Weights of a small GPT-style language model, trained from scratch on English Wikipedia.
Architecture: RMSNorm before each block, rotary positions, no biases in attention or MLP.
Each number is 128 + 24 x the weight over its row's rms, rounded and kept within 0 to 255. Layers, rows and columns count from 0. Numbers have three digits each. The size before them is the row's rms in percent of the matrix's.

# layer 4 MLP gate, 576x224, rms 0.0568, rows 463-483, columns 0-223
099:081115100123109110119122109127105171132132122125126118152141152170124129117154118115160155113131168158159067117172147128180153082095128144128091181064114134136142122104094166116135146174157130125143109197107154101174125126150145098141135141101150159108136107142079117118142134142120139106118153131139138139177133114120147139113166126109134114093132098149133108114138127165063106133132139144129134089127121122094130164143129125085126121121121163106132134164126155140120147144150133123118138113096138169113179140145088133136110076142130158149132134108083134129098175101147105117143158118111184115127100109117101153111177140126127152125113091107112126111111115100146139091094
103:081121154125125164113157165158136147104132084136131115142112175140129136143103109135156176164103115133098128167115118095083174140154121137067138136130185099148108134142123132126113134123136132149127127129099099091166122135150082118158118108096095125141157164168127154102121150154096133163110118165179162099148099137083115153131128123111147130138119156123132112109153160177163165109128145128106065130087081137115116093132091140090090139128120151117099147159188105161136104104115119146129110136178142173131143139124119140120116080122120104114126151098127126098126127116137102132131134127110117086128168146133125114134138103092142167143150126146135126143093126132149143136080
098:148074117098150142142123148120143105131088117108184132110111125174100173143109138125159129103119113139152104124131129166120133135139151143102130127127119173102152161142133148124184068146134169147079143128105072112089124154100131107108128106107094135122142151098117111081111134182116084123112131153133132123145156115084178152114099150137153116093124176108162129151132177114123098141092104143141116140167106134159112101143148153131098131134136136143125084138106162127163115146121170113125147138121157071101093130150155131145127074156136136127118134081149112137080144108134108119084106127152101139164133170103149149125126133129142120098109099112134145104105112133137143117152
101:084128136130153119089116124132095088117136091143126156068106121118182138131128156134159146174116112097160125146158134134109133095124140144141113150149157140146111129139133133157151130126109128114121098143128169112077130144123110096123124140101138083115129128102100120101100144135119123155160121115144114094099126148130125118177121125145126133119112088129155152105111118143105078105077121141151106112086128142127106110145108147125085141089104126159131155150075143112166142126132121039146138138166102141093147097103093107154124072148095151107200102155109073121118155129169102148154093108123109123109126128169152123136113132099154112122140109132123165124099121113149128167133
100:146105112104157162123150144191187122119112109142117113163128125128117161118142086124103147085130099108164151129128152112124150139094150094102176125139131132173123149090118147129131135159127101117142096162172095105139116083145136132100121107119104134138147116122112127119130158113153086168155130136092149105108102121126092107073115102089074136153122110079171133134113111148081136104126128100131190136141131139133149131097132121142113089155090132124120135167125076123130145089118125111121092142120132094153149170143107159111140147161130116149143134099171128098132104130144120098163094168149137093136112124099161144116129110155134124143111133143121144154075173156082133123123
105:118114146106128116163180176165132086166100150157153175126150151082158156126094150177134140160135176131129154091117172128134119176136123132117107104121125104142141101083143141128136133087107117162134131164118084103149150167117131142137120124116108141094132168173172151128101112109112129174133132141138116122153087128117112109102105099154152119137122100135099142126112081141128140165139118106161121122112116127078151163125138114089171105166121146156132123117171160122100136116137130193174098140111152103127113119112142147120145135122117134152112135146162167129131107120094105128138103140125148125104133142133153119075131136126137128136114072131051143171153133122135125119142
100:098113125120102148141102153157182107106143102153154100139102109132147122119092139138165137131142113153114113094157123141130134173114182187090089164133119093148169111133126138186086076127142123138175126160131137126098156134099111117125112108080113126133132136090114157115137143129114104125142077135101128121105136126110149108088085141155109088112108163144136155123112133161118141117178112130117081141121133141110143164126136170136071112152126071161113148148116141135108141159117142150123091088113141115130112123126099083136119114131091113118092159106154129134121158117142133123093088129099134109144156124115162169128111079119163152121117137171160159103138121112134139146085
093:098181148131154116143130155125124104115091154085124134121116079132125144123146137128191132057118114108172137153115097134098131144155118123131146145159142101099169119152146112123155139105127117153114181157128110114128126158128162137128098170131098110176149131158079101120170105109133144168164131165169141139164103132107109136132156111145153107119140154139150165132125112103095150132146119143105129130196135137103134127169149137146130127124145122130128108059113147129145180133151113115136111130145082133142106165112146083110137128153146148167136117117147097117103123115098140134135175128144081120121116113146151100101100073119148145132112079179122137110140143140088115126116
096:111119094156115120159113084113100150145137133113095107143113130132143112167138171117137098150120147145146118149115152144153109158131111125168090120124113120114127145094171141131164150116110153147089172153121101134136126118146152129151107107132153092125132135162129157132098127149163095130157088177114112140147165154111134124128172138167116102115146152151145074148137105100113119146090117119180103126126129116134124114117133131116130123140130169133141121140156125154151084126118150072117126184108145158171144132171056180128098136119098109077160091133097182121093136105151138123195155110124110130104088132151106124124159124088116124119149114107173155109153138147121142111139
100:144163124129156120130162125123122159132099128138139153130117116084079150119156096114153086169144126124124134160163101115111135164131163078129097134131112106096183078151144179112148131120119139115141123091162118168115082126140114107078101141146138127132169114128111118126126109137127118162104111090155150106139138152141138110158148088123152105070117125166137122111124165106114092148100122118133141148152155133128105159121147167111179129082138132106143136148161106156123104119138147140158133147114111173173129105110141102117117071174137132077187118135142077117130149126109089111095160104133128073089142109150127136124125125139144151167122099138136158132138128150104140152140
098:094147150068150139076101101133161090131151167129095133138150121158099134149090130132130196074137140124159160143135136155105130129108152135130098140118111161158124127152105155149100109150106078149186155105103106097151123131153165116104120115113136099089126123140133113155162150113125125124129163148092128142153111183139157113158136164141138158073151124105114128122173100163157134141146113111116141159124133094096092117123082091141153100161131079144143128142102152160123137109149112115146117140137092137145114107116117123082142141096106123121120068093123100125166146107124146112121112078145126125134096125143127106139144125165142132111113109127145087153162123115093100117145
094:107085161125124125109103115143149118056147128151162167095138163076096140134138133139145152129159120120094095117139112131126110180130135133109157088136143115127108142154113110115123147112073138178082118066097153160130118134191112145122132130137143144120110140125146176113129108135090134100095097137116123122109161142168123113140118120118146142115117144143139115139132140142110137143168111095166112150111102096146145116108114121142114110128139123124151125097129122140158084110166145123125150114148111116115131148097146101121115121155116103083149098104107158136091091108121100115094107093163095182139087100154092141177170118121140144166107137158073142129143114109129091082155
108:110090183141129112153099143092089176120142126102129119182125093143095132139111129176106135145128155117126112096110149143172108115178157106129115107087121120140149137110154153130146112103104108153124111147152105119141118090113103140102071168143123091124124103137155105099118110115084150156127118121154086144151108073119100163136103151100138117148164097139108117102150120134109162150168156095146094136134117109128136148144142102129113173126178131124116089104164089057127156134148135106109128130098150147110104144202111109096164105131128098126121123091124116109123133120131123108136101129102127132115131138107108122128138091117165093123123121138094109160125190102137127121117
096:126146106143071134163118110131118127134112129154125111108094120119113162136124135140111121137139113156112116085129099162122121094148157136102154152127107155131166134154104108164166094142120095079130139109101138123118126123124087117133132163151125087136115162114106186138109110136118163118116145119108104111144076139142110126108083148074094119110192123103146112128091145148160133078128112123146125165161105146128102127123129137136139135112104116105108104167160125119158138145149146117080121126124165114114132128177145094148128129168150109128098105097194140139102132102184152108148126109169160129082124113120144141105112151129139174155138184154167101143112118187099140134154
102:107108135147136100141131138151139133147107141146153150088124136090156146145131131143097106103122156129133127189133111165140125129106132113138170114115095125097053192136169128129141123149112107114118128130128153134153165150113140134111121114134131103158149127179162096104167113119115132096174131135107082118158109120129107163130119089121121139138143129095136122131108144125170135109095143144137140161120141155131145090113141105101119100108075140124113124093186090106083059121145120163128156080119126157142139122130136086148190112159131112127127161112145144135135150111104131131147102155145154114164169165140135133124150091137112097136084160105078125108087137118086144158145
101:106107134136127078121136155116154130174147148146104118133156145113161163111119148137118079120173132105110112104098118150124115158166116159107132148118176166088165127185120072143103151135127091124132078115131125113130110095126109181169101140111128110101125146136110135128148116144114136111125099095129151141106139189116150139168120140116151154111087110153159159162139112124101130129144064127135103114135111156112116172109080123132137102148143117162133110120127151146150086151126161147154100100095146113102132162132128135103142123152170117117110171132126120086142141106098107177163157082151119112160160130104135158136147136126155149125091164092145135157126094157142144145144
104:103127121129141108124136134150167166177135096096148125121132136115129137091154123120100182105107135119097111183141120156132136067151122141143102173066116144087166115103139121107170121125118100092083101130117154144153138113073106139120130111118100156100138151124097144122151149095102117126088129163144124124126132110127179100113111115192118149109130168115130126098100114118121101169120128111158174077141163154138148142134079085113117074192145132098157144156152112136096160143139140131123131128105098110119180110142142140097140127125074144146112145136142117146123122119109116156143140150108137117118134126141154142123133145137087108178133109148119116132137123118117081140157
089:149133172097098167128137087151124089126109127085130118138132111140100080129150112130101146151139106135146080139146099124127077164112104220103142116108126174149104172155140155121117146156139143092155105162116148152131106143143142117085109092147117067171184124114156161133130097137151140164106114127159104111127150158104119113097129107148097139123122123117100141122149133127123140118154141107153146126109119137143138112122144147116125137113136100140133096079123125139107128149114207125099155125118088136147161108109094079136104118121114124180123116131140148152124092115110167102117139151156160116120137107115113120132132121137062097149134128134131113099140112184113124123160
100:096151156123156149102088141140121145096145131161126097158155133151121147144115125118150137109159115106123138162117133144128137114125120096127119112115154129091101094200119132111122100098109122129144121116123148160183112124124103141096146081159101151122122148142128114110108114104160102130135131115157106153133125146164130123115164086127163103124115163111155136156130052087137158127090125141120139109099162132121157122106178133145137123132124145161155119159067104169135157126098127093123104088126131138167146114138100099116086172122078057135090126142117155166087120124099082109141110106109142115128163104119140138111140119159181147108140143162162116161166133134133121116141
095:151102135137177122149163111104141077111122166143143147143154130109128105109130146133122127121141108136117135154099172154129164085150127138092147088112131133118115192121147101118131089166055133124159089134118123135132155097128125097113148159142115135129128189139172159116144125114140142080053154096111138117123113121096169110094122144172129118157183122128173094145154153107113124121141144125119095129133117145114165102146174141168144158116165109155137119145156140100120150126145180102129141118138113130116147138115119132120120101125126113153138139153151084132132149144132139120112118143140098122122134185122162098120107134177128153162113116149076121153101155149139083112155
092:103091133116115124134146125150136151125095130137117130121116122122152167147150138117114169151138153105115076181134131098144110190132105133118134130105143139135124126131108134098129189147130144115110150073131152118110138125151137114147104139170111131153158113149170128116118174123169152135124103137185136127172163110116145072152142124119174114164127132146113121120103102133144098123149101138130104137134125110109166134096108167135140134180108162126130127149140121118070120138107090138102111114096129108096101096117147141142134145122115123149119140117130143167149110170097108140114144114144167177163075143198110111135156147124172130116083085126104156129180121125132124060145
# layer 4 MLP up, 576x224, rms 0.0569, rows 463-483, columns 0-223
101:166127152142128132136185140135135137121145119160086157107129132152102140150130111141118100094090086096129134106145104101127126091169151105102095132146128144132161097121153139107096105082128099090120123145144143123137100145109128121152167111150082122098118129175122132112155115132114183140083148117134124114106157143158112148155124147158110120120143109136081155140111120134095124132116143106138144176086141125140145113140154187168137111147105136135118102152148110138098139090098138146177122158122150117142119115171178159119083116149115105087125112121115149104146094122160106156130141154117146145155106102133136100155106128135109128122137159103129189113126075078148114204153
103:118078119177133140125150102137180133105125148090167186136116109143121097126136087137152160155150143106129131095153149155112174101123118134132108119079136165123133137125126140163105116136129137089127148085064131169150107143130096154123132115117137106132157154083140117093116127153113138149129149144105137171126115089150113110131134159125107147078162122146081137138082120103135086091096179089122149129161142083077135165077139155142097146116139131122115114124130078125121173155102074103116124100141119099132114143114099122149100142134133130151118131113109105117142145111103114130139126150125087097163165138154170142151127106121120099123082109110124118125164140117130111107114
099:096113146090120116104141085136142152131156141159088163108114143127117133150120116148131122112171131135063134146143130084111107117190101113152128179138123137154148072138114127172105130117155140140090069114164171134102160159104102153161101153099131119152154120127136145140103103120118172142116169129128116119148115139122094128145130137103137140154122145116125171146134157123118150089119119161099144098183101138149142099138118189119119129108129125093108071087124086159150104118125147190184130094120143166143155105101134133117173108120117137161136134163128122154139138163130141155119137124096098133138103145141119109139104145135169085120097147137147120111129111122147134136155
110:091166122132075133065171131133087118124149095168160104151145136094130105110144142148148147134127157155101112137127151113071131123089164119172127119097105099138138151120126110134135167123128131134107109130124077135111147121153148129106137135124119094107139121096121088115122146121099141161086139134141135130163170158107073156132150144072159140154083106165110123120091104140137107147119156127127093143150118148129169146154134142121131146116154186108117108162083111162136142092141100095123144153187162150141109137137106100095125119154094132181138125110123101111139101117115092090150101127151109110130123162123132152104101124113159087133083126140127159163133130150128109152127
102:136125131153134081149147150151145135139150130119130113111146125145064115148136104150107126138095161165129190126074139074144130130118147129090164160146126128159122050113163162090133084133159132157104105120113145141120139101117102130156129139145152128131126108151121091151166165176129131144142133118144166153150152136066133141151145152120113150164161099142106113135098127150128110109099171113121121114121158157116146131110159129139088116106153107121147138076148144091108106102141088108113121118105119101117146106099099135125135118164056125143125112124158100112079088125130097139144097146142149158116115113154119089134127150106156125145164138120122132145136145129138108198119
098:109100102135096180136159121158145136162113154124163110137088165105114086160106124102109126161120134150099110128118154145133104167109123175147111104110121143124164120105153123162171095149087125102116160121120109096162118117172145131090120129108105139145110150134166103111145117123107162158138183147155126110124081160092102107131120151145092100136110125115135121156125120146089127122103117142170122128129140162140113111114101088068106063156140145158133120134107116109164103116135096113093118114090143129154129151097077128137101177120141130098132128099146140130174171090141135114170137106142117147099128102153106100131082095106094125149161138148116138128137163102137116114134
100:123146108113161150126139103134104137126150082148084126116129143167154154088092130130147121149107129101120100116120131095120181135127106115144106142105073128145108090116116132120151152149159142159104092133114142124172111166135181157133162163110125126109137153165149105095176108131118169142098115144116156130122104090140128119102091156069159156136181103158129142127132105142111122102098120103095137103139115164114126151163153121123111115118097145101089137131175133111150149135108104141135185072118114140163115129112120138168102089129135154107158134122123159111139117117137134151156107117133067181127170094142148122142103120176120113123143103110138109125108123180133112169137
093:120121118136080137137144150148140125125109154145163144099129140085170105097115133106123122111104134162121159154147144135126090128117095154121137162126110129135121129093119083135098162127123104159128135150146159128118138123148159153106097140112060130121148122072139116137139094147138119149110119131071114108127118131138126116123147100119087101138125155105129104125162133153170128137136121129097171163125175140117154135134192172140113097073155100148128109130136149134133094126120110131120133077171126138129191138141134110116107107157134169147095140136139148107095130172055107098112155076126137112146116145131149133122122139144084167147172131162081118133106108095094099166152
098:113146115102150132158144162076111101125157160160100160146107108123084120139115120137180134100164152157110105157146144130158145119147152145100131109122112127133077124141147134107085137119116202153104156152099124126078140084123150087151074123121133101079105124138117116087127125142111076127120117138103142137108140132133123122127121125089117107156119155133109133149134162134089140130135161210137189164102102125126133135131102154108114110113128116168167104131132146153157126107086122121144123116140139110119138126111128115157139114121159130114077145160159124112137104186111116136125119122178104081118117120078100108178107108122115124088116113130133157130170108106123144139127
099:154113133130123123146188126140146089135117146074131137121104124124131160209108191168129123129087118090159127111144131130112124107170134151162118121128152124131065137139118108123161142136149108114134120153145143141156144121134099130111107137121111088140090170144177155129136095104177139139125115099084117098093114142151171145095152124097113154102150116126157138115111084131140140114147136123139089142207168159107121123156133084126145129163153073132130113174157100128127107156117128110156136129124181156135125157119120113123108145093103127142132128144127150093085125101125123153115091169143138117127131128133091126099126148114130136139113168122104132147140117084105168120103
104:140168095161102113136125123108125142128111109119126133139079146083138157100111118137143114129156116122133106144098129133141145114102130129127123134172094105115133119149136132139163168127125110148111090120133101123118067094148140125092121099163106142146181156131178061109124115079160113151111151116075093139149129110093128126116107153151134156143126089126106135150101182128161120124174181158116096132153090129144139124175157137081118085153146122169138110155146116099114155096132150149148157117120142172113130128146136089120088153132169155120141111127134191137143163119124093154105164117121150106131131098141111120118151116126120145106121128157104163066150119106146147111123
093:125175138140127102164128163117121123106121124108144160126157175134167103209119171140148144168123131143132153106148108146131151109152112069138124157114091139120112119149103112119105121125131061170109160140147106168105136113112134115119138108108112107109090128084111143088113114196114073156113149082138120128134100133104105121139104123141118126129177106099112124149105105166111145169122139128112152117094177127137114131127170123130117070182158138143095147137099154118113118119149088166106126151126096144156121103142116100154133129121112120162133112118135147154157089147166117121177133102115113124153140110092149113134108137116116126119133113152142112129079113128130098159097
098:152134125106111146147115137123102077127127121140129117127141134150127101140109160151106122113154105136118135104126099124098122112132135075146146106138089119143115156130086105180127117136122136141099118167105137134120169153126113156145101119129105146129154202116137076101127089100136160101157116126098135103156133112140115100074168151132069110105142116152138127124207110101128156134127120117181102134138129164122137125102118132134094157137141134138133167070140111089154102158130184138162165136115141127161094142146110134116175105141143104128068126146132086123128092141133138116149158108164138114144118138113133151078146135109084159131115131080114114102186125126143097122130
099:165188118123116091109094136115146111158124155103112105133108118145153149138110129130137104138124131143144138093113133122137155159128162095121151118135116121145138050129136142099129120100147099137163141133143151123160155137100110108128112109163109139142143118115144166097144168143115133117100144163142136116097117156162161163149150079070164132151158105121131128109129093139150148078130128151137150114126095113144131116087122105121150126130132106129133109171150118104128158164144123091123104110108155110105179137154137146179099116168099137111101154098148058163108131097152174090098109132130141167123161154161071166128114158137118127144108144132132113096119158156111097095164
103:115106153153134135158120128174102123125094119184158140106074177129122133141103107146143117085099153135132130151133067125133104128137131132146130140146111115121150182129144149116143114126139124139187136142130164160149130147130155114111159137136130085127133139156144136075125097127133111147180134128140097118151132114150137119104121117098183132124112137094106168137105141106198114104130086093124140135120163105132148104141124102106104097149133138112183151113130113145138100115152136125077130129167169146165184142127125125090145163117139085134131142128126115214201135122134116162116122121150091162156144132143125086115160132117103107129111123119113105096138129130101124118141
106:102126117160164110160162119127089118111159110125123156130159146097099163149154139167107125095139135141097164119154108126166105161181112089126110136129107143140145138141141156073123094107126181140113095123137116124087116155110119123162134150135082112131102134140143126138135110073083151114130144093173159084100101089148120154122114125171108133147119166101122105104118123123152080107121119104057106126101140112121140096136129113153136102154135123122112188137158124163154168080148130103114145133096104157132139123131156147147152132114123099125109154156123158133124120128122131116165107141162089154124123083158119114132149093157127119098099149081072112132130140163129120149122
106:134078136127122124154123165124162085175089131099133147131100152150106136149118141113171074119102128137125111161112111124114125127115145138168133142131112172134142106106125143120111128100133116092140102101131115101101155097103119163148129107119094130121113141150123134131130140098109103130115129126140142100143141086146156160112134105140155147151096094174134122094144104116151082132109138064111134101112187135135158101131117126121191151112103139108134145161149112141082070163136126123113165109144116120108123094132145124102152107148172103084110125103125155153111119144085106128175115118127177087072097136102110133079116172089143182151134120164111097134123146143119133134142
092:112115125122159151100117115111093184140098122098141085151165123141143089126127146132142145134158144096113120113183130128141146132160086140117126119164134122131121132141225099113163154158143149114111135159135143112151170106143110130095135146110138129096097146135144125138077122110120117143146152126132102132093161128133095125160184126093101118122127107127117114101132136120167102112085132130105098140108112156098095159129197106117085152122132122136134184162121113079124083130124145097133122148146135150123134109102142121135141151138150153099120143127135115116104144123154151078102109101116108099139116168129154123123099118123122130150070121086105082174140169091095135156143
102:094089089159153107172150107113144146135135104060112165106100107126127125185148118103125135122120126173121121092127092152107148115127125144129184146132086164106087182146083112138150127120126114169097111183125132168134150097130168135143140069157113138123134130160124125154110111129154115107122139124096079078110141094143165148123135074140114125139148126140145152156086099118097162176168146125132169125134125126094134114123106106123109116169083134132164103112126124144127122111145119131134096153125176121136141113096125146136144133121127135131135111100123086145171150126140127123146137095149102094126144178125126161141128097171120114156127123137156098172115141109119132155117
098:125120107121131116183107128175134095160121133070159141122200125093181128115156158127120110149112171169178177156163117152129128136119130100158122073114145134136097126121139165144098120115115121111176154154126122087108133129107118152161125170131084159147119124093101173099140118143106109121112075116153131140153151138138114135114152148105096139137123112112124137155093132112134140156153114095134104129168117102109131159135168116107127156135135137162090145102129134127138061154050181128115115123103126130131124120155157142105122119167148101074095128145094139120125099092128131108104116133146169133123149137143135148117154112121122127149134127115134120131134099120104137167107
092:129190149141079099165112082138098105117156141102135152146142143112129176141155188121138139131133139096114112099106136162126073130121154138118133127141114111112130158109149132112101133125178123140172111137135110128148144151099139103166131087126177150122103167158140096122135141130110101076117140078115135104118123150126126115100121111121098171136127145117164172179125120089096137114099126163095137140098118103128120133176140101140154154092125110156128120090108151157138132137154134134092124091077117127126085078102094120130133119140171144140087122152141133131119110144126141116129121132110125164124134063142165153152123171134147144156135133096096118132071159122102131108146
# layer 4 MLP down (transposed), 576x224, rms 0.057, rows 463-483, columns 0-223
099:078118189096125160121102159143120117106108136121142135168123104152087102125109157093150152150121156102129090095124156103103137115144079133151143149115128144104109114107121123080130114130098147151154102114108124110161150109150116110129147099096150158150151120121118154131113104157146120094132099114080156132177103139092089099157112121102172141129167136113131086155184160162100131126127146135105113111127151192149102136114132128134133158147099171164131129103139163139168125135120148125108122130125124146107134155120145105162138158141147127101127137085114140168148130114149152100123110152139105090108123151124114104046128133151127091134093107071143105135077137143117142116149
099:114108159135139111123176123159107093164080155108126131106073130161124118146133110137106136122142122100173122155124111092096149118147105144072108131137116117116117104161107148113084126147145081100138109096147137102117130119101093109127140137119131127139114142148138100135134162134123072103117154145148169083098071183105088150087132137154139117100138129121134105133125118150144171097155143116133130112151142073119179142123076111122136105108088133136128111103172107139131106113090079113106135119127142123159136189084126103099135111122131142118131126103108144160100130131186111149148123107104157145070151175155124143142138111127121131173109141123137159120100125155107146130115
099:089157091134126151135110118133114137131133131088119189117123127136116140123098152116139127106121124115091155099110171147131111128095081145107109143082160129126119133120152106103121126142141102097110103166107121157103112106100124107142083141106132140122156137133061144114152123145123130147127120111107148156144128096066113104118128172123122123145153155146134130132132144149095123172129179147117126153112124121118071106136111142114147167111177138152144110137138116134110161087071166116161152130145166137082174100134102140120126158100131102109143135088141118151141094140124176153087115139149112082146139160118156139101127159138134130122170120080136046150111089131107130128093
108:157085146123123077123108138105140159097111102116129109123154136129131092078135106120143162111181151126124143163140202091131082125124091135141129137136123107117149122150128121120088137133089109140138147169155097115130143164133147132092130139099162149086120153155145094113111168121152119135078109136119134159159112142109124122124133064086129140148137135134112151115179124092120104148144088151137094114126118119112127093126112135082112147118118166085145115119130174157140163110135122159126127176155088141157106198114115117110153130122149120163121111121145111145117098177106125091134068127109129134121141119133172151132137123144126126159085122099129111127168162133088127150136
101:143170110159168115125152155097091091152120147101125121133117162114132115083133123154146134159096076110138096143139115095104143135158154075077122122083096166080111131148144160137139100092137092150138116112127103123125122123150146127166140126147087160108127111115124126172109137130144117154088117122115117196122107130135165130172162123124176116147053091131094157092140124093136149138133090136134072157137129092113152126128173112140137131097154140136095145119132139106116109122126118135112137127135136163096169118151157119131105106136091120115120153123119126160118099117112092126092109146137150125134141089184103135102121121092148077131112112122160108122098112142117155130152
097:103126151118162110114121113115171127100107182145155134103152130109144123164097148117119168119147078129172121101131165130129128095111115129127089130193149165149115093107108114181147145078116110133115118126118131119117093127134156130132109147140112139112151123134125133141123118133133155132130144142161101108114138094160159097135113116128169149100106136071130161120115091096108156164160121103075122139105138157124114093133130119134117101106121133161125098137125148090157122145093107119144138108130146134109157161130137161151156104131130171071109151144138121141083102114089144149114115118067117135118130116096133153164114159086120134109175164091107165164129104107061111095108
099:106165137133168089149132122095104118134101153081063148122109164108129127149172125132103117114115110168152142117101125124163102094128134119155152120150145109161132142109129155114138096145149110130126100082143152099129154067128143112125126146142096144100101142141097128114142110112147123116097119115095145089087102141151137140115122106181104091099139107130136135103142122163147115121086121097154106155083125114138097135111114109135126160136128148142155119098084143146143147144101160062157100123163101112049158140138132111119135113122145123104136141171123148112143117092150182132129106154099170149139102133088103137161139080131136134138129121139116115121188109108115177127118
095:112128112092121129137118130070112168155138131132081139116151122126117095098173113121116139135133115103123134119095083143139086118112140078144118139090122149115174133149123141127127116136138105137151126080145120165103164097127140102099142142123158142096125080115107081135126127159159129118142161160109147172155136151128116123162091164119147095112163144132150163141132085134128158173144130112124124160185161123171122125125128122120132096135135118127134161106128186109128128119096090135069142091132158110114115120115146100079116150145101117120184113135085139128175134168087116136157101129124096115145126141127072127102128126135135111112098156171134119126159178156146168123154
100:157142103120136137133150128144113156170088098118135146105136134123137133118177119139113120134136174146113116115108162122138132134083105096110103139132131141145151171102092123125111168107136120151112116119125060114167066130102153140078117124154126179127143129123146146146110146126114098150123094145103082121064086098106127158118143097175154094171109118116126129115149130105138145140113125118092113139144115133115137085089127129100141121158118143164133156126176142103152138156140112110087142100149112116125147128168140160133135138159156117167145130131118139096096156072130164097103108096097075132134144145137118165150133122092106113149118150115119156157130130103160083086179
100:143155117111148168163142144125127114116123160106120123140175132098127103110088157132109097088122113160125120118131129081101065149102142103156134172149150087164073166136148118148098161120133152114121130161117167104113117157141150143141137135175104130141117159131108132165110129138150111138148146103116152087205104129174103126157123157142139154171161125123116182153119107184155089180108138162125111137113143134110111158146126107119144125135140121097155103100129141125100164105106175113148131145117124127124118165115111116136111132072098119122126162082129121159108104152116113106150096094133136168122135114110134115129094154156081103108116140141113128153133105133169139111122
102:118123171093143152152141156105111138102115109123106137111150146072139134129147118134063145108126125123112108141125144123165157109126142153115124172160101129107099132163131130164125117121153081112088118121113123146108143110129075089132130117140121123147167100098120152138085115111167095127097110095150096127131129125138152147134088100118155131111103093108150107124156115106109145131127127139126123092141100134068140134133091129080114132120182119108153125135141136141136114098118096104114142116104150134107122129122084112107105165095158136122118128152085122090105086092089152166051132144131161105116119129120176152135119106107149158158105125203127143129134071109084114108104
093:145135132110115110132167146131111108070175131126150148118142159139129150123095138132126113142140145167108155165115142156129131123192134150081175089137125125139129125139163135154105087135136103137143127119120163107132132132131082105139113144120120164138196170160119119112131124110115132121126093109103106146158093138139099129096097150136105090125130094150121170144129148113135100145183156146168073148117113141149102112151138105092135148136118148142147149132128130202121099109150147162107138141100116130141119147144133129069145054119128097134114136125098139135147122101137149111139144116118161098100125140131113115115107115121186123121160151187133068130144153134117187106123
101:149110120122112133111121116095110115103138144096084170085143125132132128140121120120117061111202125143104163123175119132088142080134119131142142110145111152137159157116114097121140116122118131096144150108114156145110128116125147125174152176148149143149147122181137177133128137128136137134110100136146141153100144105138130127076144158106128078152131118098152080145124134131087142110157134138156121124123106138107123137116091122116138138115144106132136126084095105154094081111104126130169125085144097122089107113134147147134106111129129120101137142124162108134192143107122193163183154141160147138141108123144147099084148144123135181143138126112126123133155137061165146163094
101:109091107117116120106142100124124126161135174121136214151164158122126135107145140137124114118124099109092150120150147121156128153077141124155126136110137135132171152130116132123106179120118119103150075098124175121136099184154116129151124094070152136153104172120137098116129137095129128142117138112115107114131143109144106092123158137084100152127115160107156143138132142145096094137122138120130076140065105125146134100140114123113156164145136171141107122135137104172091169145104159113099139152125137165146147149146122114163142139124114116150103133108142143058106107113121081138130155125109153136081173105108141133079124133144127096093124136123090185153151129133113125153136
098:158129187116151122145113097102130175070147129137139126106091106175126118122151087082145128117123133140163136160089122128118133145144122126118101138096125128109123130108126129093123144100105158169130132135118117134139101159070121133112118123142168094153113113090124099118132134160119144122150149141099120119154083131099100105112147140135138126113141165072139130125145110105150162115121111078121152114124156112129150148126135086124103121071095099141147132113114150163148051088119108141109128177117072112155163152158167150096116115129150152079119147132127122112176126174100137153124124122118107168107127100103133122154164119169091132134087097158130148127141156127097152128116
100:174136132154070109135162166119113161118155122149138131137149085132084128127098139118161074092102134111110141105092138119115121142105175122096138104114149141106146103141147137145095106132145130116138110122113091138103140091146136110129125125133112120141096132104119137103132131162166117103102104135096154122112128111147100192107130125078135123125090142117166147129099115139127118137082080151116113143167129120124120150117111142119168137116140179160162119124125063058173153120142181168182138098141143149065126140136123116123132121110100120097124118143134173124119091151125096130093112127167127158130094097150114160112122135092100155129131125125142167168130108134139134163106
106:081108136147129107119052130139158144152098110129164137160111156116113128121114105076098140087120125159143042139106151142130143130117120140094105127156144116124135130171099120123095153139165135094145128086168155160118158127089108133098107102124109095130170179143160111107115136106141139171104087097151142109097113137129122136123111096129119127145134144102117118149120116163136115132125114113118124145139159099146121140095086120103111105153112173158146136180115152112128112177124098130138134145110110097157086136067126125147133119164158123086129122084154125127130151085125170169112114140128131140125119114104146147146154128146119100128142135173087170114114162131128110162112
092:154127128119114135105153142131131089155142113187100123107105140106114125123137132101162117140083107156138118086106107114139116164110134164116152143114178140111154123123092175141128137136119132147114095086132115151109089134154145115148131111132145133125177157132075117166147146150091130121133112092132084106118143123111093109135126147166170148133126131128142127124154123145106193146129134147115114125107108099157132170105105154168136118135156107099103127071138117135102151128101123113124085093104160135100127143168174167160088170125096113125123119136096196123142120112163130179133135118151117105139173091143124129110125133176141097144098147184133136118132122160157153155163
101:147110153106134100105164118137123104107109134140122137115167079106125107110111116121125131133136162145124137087127080133137085154143129155173116128153084154135117161080090139120112136144095112078097128126140120114100121120117154125144171147130200153147124144102140081118145166111107145138104092120106107140100116118113099130146107128100115103160161161106154138143102106111149128161164139128136109140128129083158140126150092109112110111141091149138101071105135158118142148091129164137121120132160086144144103107156154143124125156121149151122130151076143169151107171138127117140141157136102203126156156140128108107122160113153102141188171100114107147129087141136148120138166
103:152153121118146096144117116149128115154120119063121149085181155138101127136163143125125079160101144144138121137132163140096107114099111103142139085171116126101120130132137103144126112172136109109172136123116104125135149131076137147122101163143131173102111149104133142115119143143085122142109115102110138158158059148131129150133132138138140137146191152114122099141124128115111116148108165121155087118156147096113133114148133122162118157195105119144140121131118146114113113118079151131106131104110134138180105116103140130094130121175147092085124147155101100095124155046133127104118112090129121111146136146110144149133148101104131116168113107082094168133164153167123123164121
097:155105113113131152066112124089134119135114110157160137131130109146113142082107096110146089123126147169101130105162109142113114106072104098126108116114125118104152125122129143134108113134105129148141136137158112093086121084103140136139073115143138111142122141140124136125145097172137141126144132118134107159133155085138124142127128126134168104141123135138094088133068136109175116165124150140124102105109144097141160150146096152138060087108095114183103145128138136124112118087128118121143101101138117145152173068139121102118061117108103144152086195105141104111185129126141118111140160134084126113121129155158111106109105115085139135114159125139168163117113093115134109125122